python train.py --n_head=4 --head_dim=128 --d_mlp=1024 --norm="layernorm" --norm_eps=1e-05 --positions="learned" --tie_embeddings=true --lr_head=0.0042 --warmup_steps=388 --decay_shape="linear" --dataset="wikipedia_en"
Each number is 128 + 24 x the weight over its row's rms, rounded and kept within 0 to 255. Layers, rows and columns count from 0. Numbers have three digits each. The size before them is the row's rms in percent of the matrix's.

# layer 2 attention output (transposed), 512x512, rms 0.0138, rows 3-13, columns 0-127
085:128188141082115192118085126129106135091130110151147142124140150120102155110105140134150131167133104108125149150095172107126095161136153106099115162119087118131109160132138111115118177110122119118139122121125107097114102125153124126156155128116101139112113140106158139096125155108160139067115147146180101148116117101129131114115110075140088125136133127100166107117093093112106083130095
088:127125119143143098130126132121209129114100129135121144137163141124108118126133146205119143131141110121148137126199119123120133146127054103127139146033095132126147139138141138122217118154111113016130133131148163133107139123132104128130117123149109118126105121125119121160118135077145147126116134088115156117155149129121119126123146093111143140120125149125141126138130197103134155124143
087:134153137153119146138145127127047150144159112115138102117101110110111133091123135060115102160125166141108121113043115147122112126129208142136125137209146086147126139132112127135078137089130150201088109110133112112124129122111131155127124155122142152122134138112129139114114121138149128137147123137108130137098073126149146144138102157122171084151109091120131117158117095162125110125096
076:114141128120117161128158124137146115101161098085171150093162147118169127098103147123081138084127140158165134172093105106067139099100109169130113150148144140141068144099116137148118176108161167107144158144100122169138143125088133114140122159144177098109123155146119168137086149101142148096134115165139135163115155124154127114116164124144097136145171135140140101146129191145123117141123
072:130200166144144153130129160159065129139128101156121166155097151114128125097145154070085145170129138123075134107115116139149160127132145129102121126105121113116134139115154081101098151103095123131137108136127148125141129125110104139145131139138096170137113125120114117138153092136130139110095105113078089131107152120108142137124131115128155106109089131123140129108138051115112093131077
085:147149170079145187136074139131078113116168110105120136150104118106109140122107140064170131199164139114126122162111124141130151118156180076156107140167143104113135154137142126112042151129100108209143133149132144104131126135164125106140115149122090151116123087138125148099150132203139135143139156140175118143132111158119156145120124116123125103131101106093142160153104066137111083119103
071:136149115166115079126152143127160099146115160176121140113111139146148122146127160115111149107158125134115116156130168138139104158150138116097176057107115137127147123118122129129152132198144133131107098098166137157120164091116151129152099133149144079081125101143139095148155121080091146158108141094123115099145070157129105155115132134130119158127107091090135149136126033128127187144126
068:112161123123141146140098126116108134125149178143131151155139157131120110119128163129149082127163162120101155156113100152132121094122070140143116123105112114131132118109103140148094096145137121185110091112154154110100117113120115132143105056157112164128131133116111111140097122115140145136115146117135154146126133110105148129132112141102111115126141114080116113115168207123090116121128
083:117169135104129106138088131131115118111142166134119123128118090133128110128131143110192135158122117141127137133165098148133102132112122102130144121075152083134161067137142125159127087106138107088121152120131144099127141116144121129129119088115105119110125154120106125132116117146104116138119132114152111125141129149112109111124110094104135141101121160115115086153111024130151192145171
091:106130127164116111133130140132185133141084150129130144118158127135138122120128117188083135098128132135143152104179122130138140123104057135121135140037120141142132131136138124124221115130117118015138121122142130134128138128134135142132146111125121112132115144096120127127097118067121123108115107114081121115135152132121131107125152083130122119123132131137124122124128255089131158117140
079:095123135087137104101131138106145108086140149121093148117147134126191115143141118171191126126125111102160129145166148111145141130107069097126151145061104123087127146138140139133098113169123109133177105127143149106114125128139138122150114114180139118152130132141102115172105126160090129138137145100195117145141171110092121108137142082134106137110116161121101156151157076101122161126134
# layer 2 attention value, 512x512, rms 0.00879, rows 4-14, columns 0-127
107:163117152112107113143103129127131111104139138094103139126118175111097107147151136143157124147138135132159149133141107115170147102132115128098126142114132161106121137121119107146134129096118143111131118093117121123162089124158136132102139098133133147157130113122082136076134120164110127090113072127125090085139130130112118098127132071141067131088163133125089171128150134126125115140189
083:070127131131156136099133133176131109133147106109102161164163131149144127126116097158108130098121099124121093111114152118139116120114124120164133118146083111087159088097106123116116155148141116140123154145151157147139137101127118105183122106120151109110106113127182079152140106126160112128161172179107126112131164143118132134138115125092107134099122140148161124099107125107112143124129
080:103138114107155119094121132086082161115133137115140120131158126163098157134157109134128158123118119096073094116118136179131121178154133091164138090126106137137133153126173096126111081114083117141116130148126141101150071136143125103121099108151118148154128106131137141128176095114151134146134124150134156091129114079140128151147098150139170140121118168117095128124114111076108082137124
083:165141130140149102165146125126144128115143138095132107105159121138118158169111128120125138115135135115130102117113108113131108138119118138129121138159130141146094122124093129128138108128138115166106122082140141108127145118156176123105127102141124107106158139160157127118067167123170116165143181104138140115099115143140151121137090156133105107112140103191100132083145125112146162113131
086:104139128107137090125137117143113107173115156181155141125143123141131088088099134159121119074103081145085146088134114122147116151137125140085157153130139134117133115120125137081127108126169127112099094107150148139113084127125147165109148063092128105134193168094131141150093080113134111107144103159113121111106129141095122129124152172123144103135106115144154106101100133141163165160126
084:106152104132133131130082145139122132124094167126149116098147136115131156111175116125119136130125166101123133126150082110114158100117138159112126142098135121088151125136107086138136164112102103150148094100099103161123125157123135108106136084141086171125090105078138186149117131145189124102107107125122098181147148086111107120166133140118150106156149145113103163153127151125121100129131
077:104106108139093122120102132145101093133132137127153149077177118170129127119126125113109117128138138109183095111123130117145110138115132140116101150135110156149092144125155123098133142132109135155170157145099130113116148127128157115120182152154144123111119125098136114106132084158154144138123096158119135079146174160128140113138145132128177118116106145108150150109097121123151119100149
088:095107098101113149124148118173139078166158137144135129145126150139111117185144144130120102150138134108111152120125108079154231118153149147109087166138140156112142146160113127113130164131086147134170101146145103147137093133106122148113137169132128185142128075139089166125183149131094154147101129101142151170130149145145173155118158097126104133125137131122129163108171116134108124125125
099:176113109122076066117126116086121152077131053075134126129136165110111149144108130151157110140104132123131076145112115105133123117116114130128123117108113144117115109147150115178138126132107190111152141117120162106126109150154152124143136189176163128143123099145133112117168199132131150140133117122156129122121125126103122104148122104131135123142187132120125149139151146076135119143144
086:137098110134102142142136116133159149144133188142149149127099137158137106084115116084158115118118144112134099105179099217136111093154125125141131139130149156157137134132125107110126102123122115155103099148099127128152142129169178122119162125095139115138184117083169145061144146130135115094140092067146148137120107169114149142133120169135119116109121148139169117099089117129123143110167
086:156141155159165158151116122115114159147146122151119124141123147095147164168140120090121098137133116129128120117116112136145125130130141136139140113088126127134143139133131121119107118133110139135088195097089149122131115117133127114145140117119177119160134084116028158094193164136086149128128121074136162116113117100117144154133167118108098129114056089121137184138129111076064146122151